Weights of a small GPT-style language model, trained from scratch on English Wikipedia: RMSNorm before each block, 88M tokens.
Each number is 50 + 12 x the weight over its row's rms, rounded and kept within 0 to 99. Layers, rows and columns count from 0. The size before them is the row's rms in percent of the matrix's.

# layer 8 MLP gate, 384x192, rms 0.133, rows 321-337, columns 64-127
100:52 39 43 39 49 42 50 53 56 47 51 29 60 41 30 62 55 45 47 54 38 54 39 39 32 43 42 42 58 48 26 37 57 48 45 51 60 59 35 53 48 43 43 32 39 56 78 51 46 63 41 47 33 51 40 65 79 26 38 45 60 46 70 39
103:39 48 52 23 40 56 68 45 72 25 60 50 44 57 41 55 57 57 50 58 46 62 63 56 31 50 68 66 36 37 49 47 40 51 35 66 54 59 43 50 59 36 50 55 41 44 71 46 40 48 75 33 46 70 52 54 56 42 40 35 54 61 40 44
095:60 57 64 84 51 70 51 60 54 62 55 37 55 74 44 56 54 55 43 38 50 62 56 58 52 47 47 54 43 58 46 56 33 49 46 31 53 69 38 53 66 35 64 46 53 42 26 60 40 51 58 43 76 42 25 55 52 55 55 41 55 47 50 62
090:38 65 46 35 72 40 39 50 41 44 64 47 53 79 32 33 25 65 48 81 56 52 49 65 64 29 44 84 44 59 54 44 44 55 45 48 42 39 48 40 38 43 73 67 51 43 55 55 43 63 61 32 48 52 56 40 44 58 58 69 36 55 48 62
095:31 43 78 43 47 48 55 45 48 52 52 40 46 41 29 35 51 45 51 42 67 59 54 56 62 75 70 39 44 40 58 53 46 43 35 82 56 43 56 47 35 43 45 34 54 59 45 34 36 47 42 39 43 36 34 54 35 41 60 47 66 43 67 48
094:53 35 58 49 61 61 39 52 48 51 36 56 36 41 51 40 48 51 42 30 46 49 56 33 44 58 51 55 50 50 74 55 68 52 51 47 44 71 60 44 50 60 66 36 43 48 30 42 38 41 49 51 53 62 47 34 58 52 48 50 72 36 68 64
108:52 43 54 58 21 46 54 63 70 59 39 50 48 37 49 61 61 40 65 49 45 60 47 40 71 25 47 46 56 58 58 58 46 49 31 45 46 41 58 37 60 29 43 30 40 22 37 51 46 44 56 49 64 41 66 43 31 71 66 59 54 52 55 47
098:49 39 61 50 46 49 55 46 70 53 59 26 54 50 39 28 68 58 54 55 46 25 53 59 49 54 54 53 47 61 61 28 56 29 32 61 66 39 54 65 63 22 48 48 28 58 65 47 50 42 59 58 45 48 42 39 67 34 60 59 48 67 25 42
103:56 32 57 59 30 66 37 60 34 47 43 61 45 46 50 39 72 59 59 52 55 22 63 59 51 56 53 60 58 30 47 56 38 52 40 42 55 38 52 40 53 34 40 38 37 59 41 34 59 45 44 42 38 71 36 51 38 49 50 68 37 41 28 24
091:56 40 32 47 67 62 45 48 67 57 32 35 70 34 55 67 52 42 24 49 40 39 70 41 50 48 53 56 65 66 62 45 49 66 62 59 39 41 41 43 42 43 55 46 30 53 45 52 44 56 52 74 49 65 46 47 41 49 53 80 50 28 42 69
099:54 31 56 43 45 27 76 54 61 54 72 60 54 47 67 79 34 47 59 28 45 42 23 43 49 55 23 46 36 55 57 57 28 45 51 61 54 59 55 44 64 38 40 39 50 55 52 47 42 58 48 66 43 30 53 61 40 75 43 66 61 45 43 48
093:48 49 46 59 41 43 46 28 67 66 39 28 55 42 52 31 51 49 43 73 59 80 50 45 50 58 39 59 42 33 49 48 57 37 56 49 36 37 43 73 48 54 28 44 44 56 61 64 56 53 41 69 40 53 27 68 63 48 49 53 37 38 32 36
101:46 52 41 48 41 54 58 57 39 41 43 41 41 48 49 63 58 30 41 22 41 46 36 50 68 51 38 53 49 58 47 66 53 44 39 45 45 52 71 65 56 51 57 53 76 59 59 38 41 60 41 42 63 64 62 50 38 46 40 31 47 68 47 36
098:61 60 57 46 41 55 47 60 46 59 59 53 32 74 58 25 27 52 42 47 35 48 59 41 45 63 43 53 44 55 45 65 67 45 55 45 32 61 56 41 43 25 40 73 46 48 56 46 42 58 65 33 45 49 46 37 62 45 29 56 58 34 45 59
095:45 53 47 66 42 63 57 69 45 29 36 51 59 49 59 38 66 38 45 55 54 44 42 63 58 58 63 49 72 49 50 65 23 67 54 71 60 58 45 77 39 52 52 55 41 56 58 19 52 46 45 52 28 74 52 58 44 67 55 55 51 38 39 37
094:44 54 68 37 68 34 57 53 51 34 44 47 53 48 73 50 63 53 32 64 31 41 52 68 52 52 31 47 52 56 58 28 47 33 42 43 61 54 48 34 32 66 55 32 43 35 42 62 51 54 57 50 71 50 54 47 53 50 59 55 61 55 55 71
097:43 47 46 21 63 52 33 44 40 25 52 33 54 40 42 32 38 41 60 56 53 38 49 56 73 52 46 63 63 70 44 36 47 59 66 55 47 38 63 48 46 66 35 52 61 47 42 22 40 50 59 65 45 54 58 57 41 84 49 68 46 54 71 53
# layer 8 MLP up, 384x192, rms 0.127, rows 321-337, columns 64-127
096:67 46 55 51 37 61 27 51 64 18 48 30 54 35 55 60 59 58 72 61 41 55 39 34 45 52 54 59 65 48 52 53 35 66 37 40 56 47 21 55 64 60 41 47 54 47 70 41 56 45 38 54 41 44 35 34 67 52 48 61 61 46 64 45
106:65 46 59 44 28 42 50 52 43 58 53 68 51 35 43 80 69 48 57 56 48 54 74 45 48 66 34 38 35 55 36 74 48 40 49 56 43 31 66 39 28 28 56 53 59 52 64 28 70 48 56 55 39 48 70 35 49 55 42 61 41 53 42 45
097:54 45 47 65 46 37 40 60 62 34 30 58 37 27 68 41 61 46 35 31 63 59 54 42 33 44 41 70 51 20 65 47 20 63 61 45 59 42 43 28 57 41 62 37 60 52 63 53 52 50 42 60 49 36 47 50 46 59 77 73 41 40 29 56
091:62 64 69 36 78 55 68 48 72 54 43 56 46 66 45 49 40 60 33 51 54 36 56 55 43 51 56 71 27 54 32 28 54 45 50 57 62 69 50 43 42 69 42 50 65 49 55 59 63 39 20 56 53 41 38 45 53 33 54 38 33 46 50 50
094:62 43 44 53 17 65 48 49 55 67 43 38 26 57 38 60 27 59 47 64 50 73 57 56 49 54 64 45 44 42 48 63 28 60 62 26 59 43 40 57 48 57 47 32 57 44 56 39 63 54 54 40 68 33 52 59 37 42 59 50 57 33 62 69
098:53 44 58 68 33 66 51 45 59 52 45 49 39 32 50 48 50 82 59 54 66 46 44 67 31 34 46 48 46 32 54 49 41 55 45 20 29 52 45 47 37 40 60 50 42 54 64 81 49 42 39 43 54 40 63 74 61 60 53 62 44 48 40 52
102:64 40 54 57 60 64 34 28 45 61 42 45 35 63 29 42 44 51 50 43 49 50 49 25 57 68 26 50 70 46 33 57 64 39 52 36 68 57 57 40 43 37 63 49 45 49 40 32 51 65 53 49 39 51 64 50 71 34 55 31 59 40 50 79
105:36 73 42 34 54 67 38 45 65 54 37 60 55 68 55 59 60 43 50 52 44 58 48 40 41 53 61 32 33 41 45 78 46 61 63 60 40 38 57 72 51 54 54 70 39 43 49 48 78 40 54 59 49 41 52 58 36 48 41 43 68 49 51 53
102:45 65 52 48 42 42 41 59 35 44 64 33 59 37 46 61 27 55 49 58 49 42 58 51 29 50 51 49 69 60 61 54 29 54 48 51 65 58 61 58 55 49 19 54 57 32 68 46 51 39 58 47 50 32 46 57 51 45 60 55 50 35 47 30
096:44 46 29 60 52 47 44 44 62 28 47 37 55 40 50 55 55 68 59 31 44 24 44 52 46 75 50 51 61 57 44 37 45 73 50 68 72 57 54 56 39 47 48 59 55 58 37 67 55 45 44 42 50 56 55 54 63 47 64 76 44 36 42 57
097:74 58 55 31 57 44 43 49 70 33 41 43 52 62 48 37 69 56 52 53 59 56 63 38 46 42 42 52 57 74 43 39 46 39 50 58 30 54 51 60 40 66 41 40 58 37 67 46 65 56 56 62 45 48 64 57 58 42 51 37 50 53 28 53
096:61 39 42 30 78 70 73 42 44 70 42 49 45 49 42 61 55 48 30 51 50 31 61 47 41 50 41 44 89 47 59 39 51 51 62 49 53 53 54 57 68 59 42 31 31 63 70 49 66 44 65 30 72 63 55 52 34 41 27 59 38 73 41 49
106:61 37 44 52 45 79 44 36 36 57 64 39 29 37 47 60 38 38 52 56 40 45 50 38 53 34 91 58 61 24 55 62 36 29 67 29 45 47 36 60 37 53 41 51 29 49 35 46 45 55 53 26 55 48 57 62 52 55 42 48 81 46 53 18
098:83 20 40 68 47 47 39 45 58 38 44 58 37 82 38 70 51 43 41 34 34 54 45 47 53 27 60 59 62 77 51 28 53 36 34 50 49 50 57 41 38 48 26 45 54 50 55 56 34 51 61 48 72 53 53 32 29 53 75 52 52 40 56 49
098:48 36 30 59 56 53 61 44 27 56 61 40 60 48 52 53 54 37 61 48 30 58 62 38 47 61 56 66 41 34 34 50 53 57 59 58 61 50 64 35 38 62 66 47 74 60 30 55 38 51 43 52 40 44 34 39 58 32 36 55 47 48 55 57
092:55 33 25 43 49 69 27 63 49 34 54 58 46 69 46 62 48 44 46 36 67 61 75 50 65 48 59 36 45 53 50 67 54 64 46 41 50 45 61 51 50 29 20 63 35 63 27 36 46 60 55 66 46 52 53 62 44 66 39 62 65 45 54 61
100:41 53 59 56 38 61 64 53 36 59 48 50 45 59 46 37 30 45 48 70 57 41 51 56 62 50 64 58 49 22 61 50 75 37 61 40 19 71 57 54 51 54 68 63 46 71 66 60 81 52 49 45 60 54 40 78 42 54 51 39 62 42 50 23
# layer 8 MLP down (transposed), 384x192, rms 0.117, rows 321-337, columns 64-127
096:49 51 53 42 42 59 35 68 46 48 67 24 61 60 46 58 57 48 51 43 45 46 59 45 48 39 33 58 51 51 50 36 46 69 47 48 47 53 51 47 66 40 36 54 45 33 54 40 64 39 44 65 30 47 44 45 68 47 11 73 54 48 58 72
104:48 51 58 56 58 45 70 54 60 51 57 42 23 55 65 51 37 32 41 75 24 46 50 34 40 46 36 48 64 32 38 49 46 55 46 66 41 52 44 60 40 48 46 35 53 61 53 54 39 36 63 74 48 48 79 50 51 80 50 44 39 46 54 40
097:41 67 61 69 62 42 56 31 38 66 31 58 87 42 27 45 35 48 42 53 35 72 56 40 65 40 85 67 52 52 45 47 62 52 40 53 63 35 45 60 35 65 59 33 54 66 32 40 42 60 45 24 32 29 49 44 43 47 41 48 36 43 47 52
092:24 67 34 74 31 31 57 53 49 29 63 64 50 53 54 56 74 49 51 30 52 32 43 34 53 40 45 46 52 52 55 57 55 44 46 62 50 41 43 61 63 33 56 52 58 53 59 50 47 42 60 48 41 50 54 45 44 61 46 31 62 42 41 43
095:44 53 61 61 51 47 47 27 53 55 67 58 65 48 47 44 59 69 33 41 67 72 51 72 61 50 51 49 48 36 41 55 60 45 49 52 37 49 56 40 52 47 53 48 43 64 55 51 26 67 44 61 45 55 61 39 51 56 61 42 23 50 50 55
099:39 58 53 62 61 39 50 55 40 54 70 49 49 46 41 32 69 57 55 61 48 42 64 48 56 49 44 65 33 52 44 46 56 44 62 51 40 54 47 41 52 54 70 48 61 70 52 60 49 53 32 55 41 72 35 62 29 56 62 36 37 27 37 46
103:45 53 51 36 46 52 47 42 57 53 47 35 42 56 49 49 29 51 29 46 64 60 42 54 31 50 47 42 48 42 41 36 44 51 41 53 37 51 57 43 41 51 53 35 27 46 64 57 46 62 63 41 53 44 67 36 76 52 61 47 35 53 47 27
101:35 35 44 34 50 48 39 61 42 58 64 51 50 60 69 42 50 47 54 52 62 34 35 67 47 42 47 53 37 49 35 59 38 39 57 52 38 37 57 26 36 84 52 49 60 50 17 49 58 56 59 52 48 62 37 68 50 46 37 70 63 29 70 47
102:49 75 50 49 51 61 38 62 61 48 36 42 46 49 66 52 42 42 64 81 41 58 61 28 29 30 57 41 56 52 83 49 57 67 80 54 74 58 59 65 58 63 46 53 45 55 50 48 32 56 39 38 54 48 45 40 32 54 45 44 64 42 44 50
097:57 58 53 52 53 65 43 43 63 51 48 44 53 35 52 47 48 53 55 36 43 38 47 56 38 61 43 68 51 48 51 77 51 51 23 51 45 55 32 56 39 42 55 36 47 72 46 58 62 55 49 70 40 48 46 66 48 56 42 45 74 54 58 62
098:25 47 75 44 40 51 48 55 45 48 72 38 83 21 45 38 63 50 45 84 43 59 64 53 51 60 35 46 55 60 47 53 43 38 53 55 33 45 57 59 41 47 67 58 38 30 63 42 49 56 42 41 64 71 63 26 50 39 59 34 54 62 59 64
099:65 24 55 61 50 51 39 52 48 54 39 57 42 48 36 59 52 48 29 66 37 41 46 36 65 37 54 43 11 36 56 38 29 47 40 50 63 51 46 51 57 58 58 41 48 54 60 38 35 39 51 53 61 69 42 51 45 64 55 51 50 41 51 23
103:47 60 65 52 61 51 72 38 55 24 55 49 59 69 72 38 37 45 47 29 66 46 51 44 47 46 58 56 77 56 41 36 65 77 39 46 28 26 62 64 53 39 57 34 54 51 50 60 64 46 69 50 32 67 52 50 42 37 64 54 61 55 55 59
099:30 57 32 58 52 60 64 33 31 72 46 50 54 43 31 53 19 51 68 50 65 53 39 46 52 78 63 64 44 38 29 48 30 48 35 75 54 60 28 61 60 40 61 31 41 46 50 41 67 20 48 37 53 56 20 47 61 34 61 56 41 62 36 43
096:55 40 58 60 62 47 55 42 28 44 61 46 24 52 54 48 53 61 42 20 73 69 41 29 47 38 39 50 35 59 69 56 60 55 21 56 44 60 45 34 62 37 46 51 26 77 41 35 35 42 47 45 73 61 47 59 60 64 65 54 65 51 39 56
095:62 48 55 50 49 67 46 43 40 51 36 56 50 70 38 50 35 65 38 52 57 64 60 74 43 52 49 38 49 37 46 63 56 48 47 44 57 65 47 40 56 48 34 55 42 60 34 49 53 64 42 65 80 41 69 66 32 68 43 60 52 57 72 64
098:38 52 50 60 38 39 72 66 59 60 40 47 47 40 41 52 42 41 36 42 54 57 45 68 48 45 55 34 55 54 54 73 54 32 44 44 73 48 61 38 66 43 29 48 63 55 57 58 34 54 44 62 63 41 66 39 64 36 37 31 74 44 47 47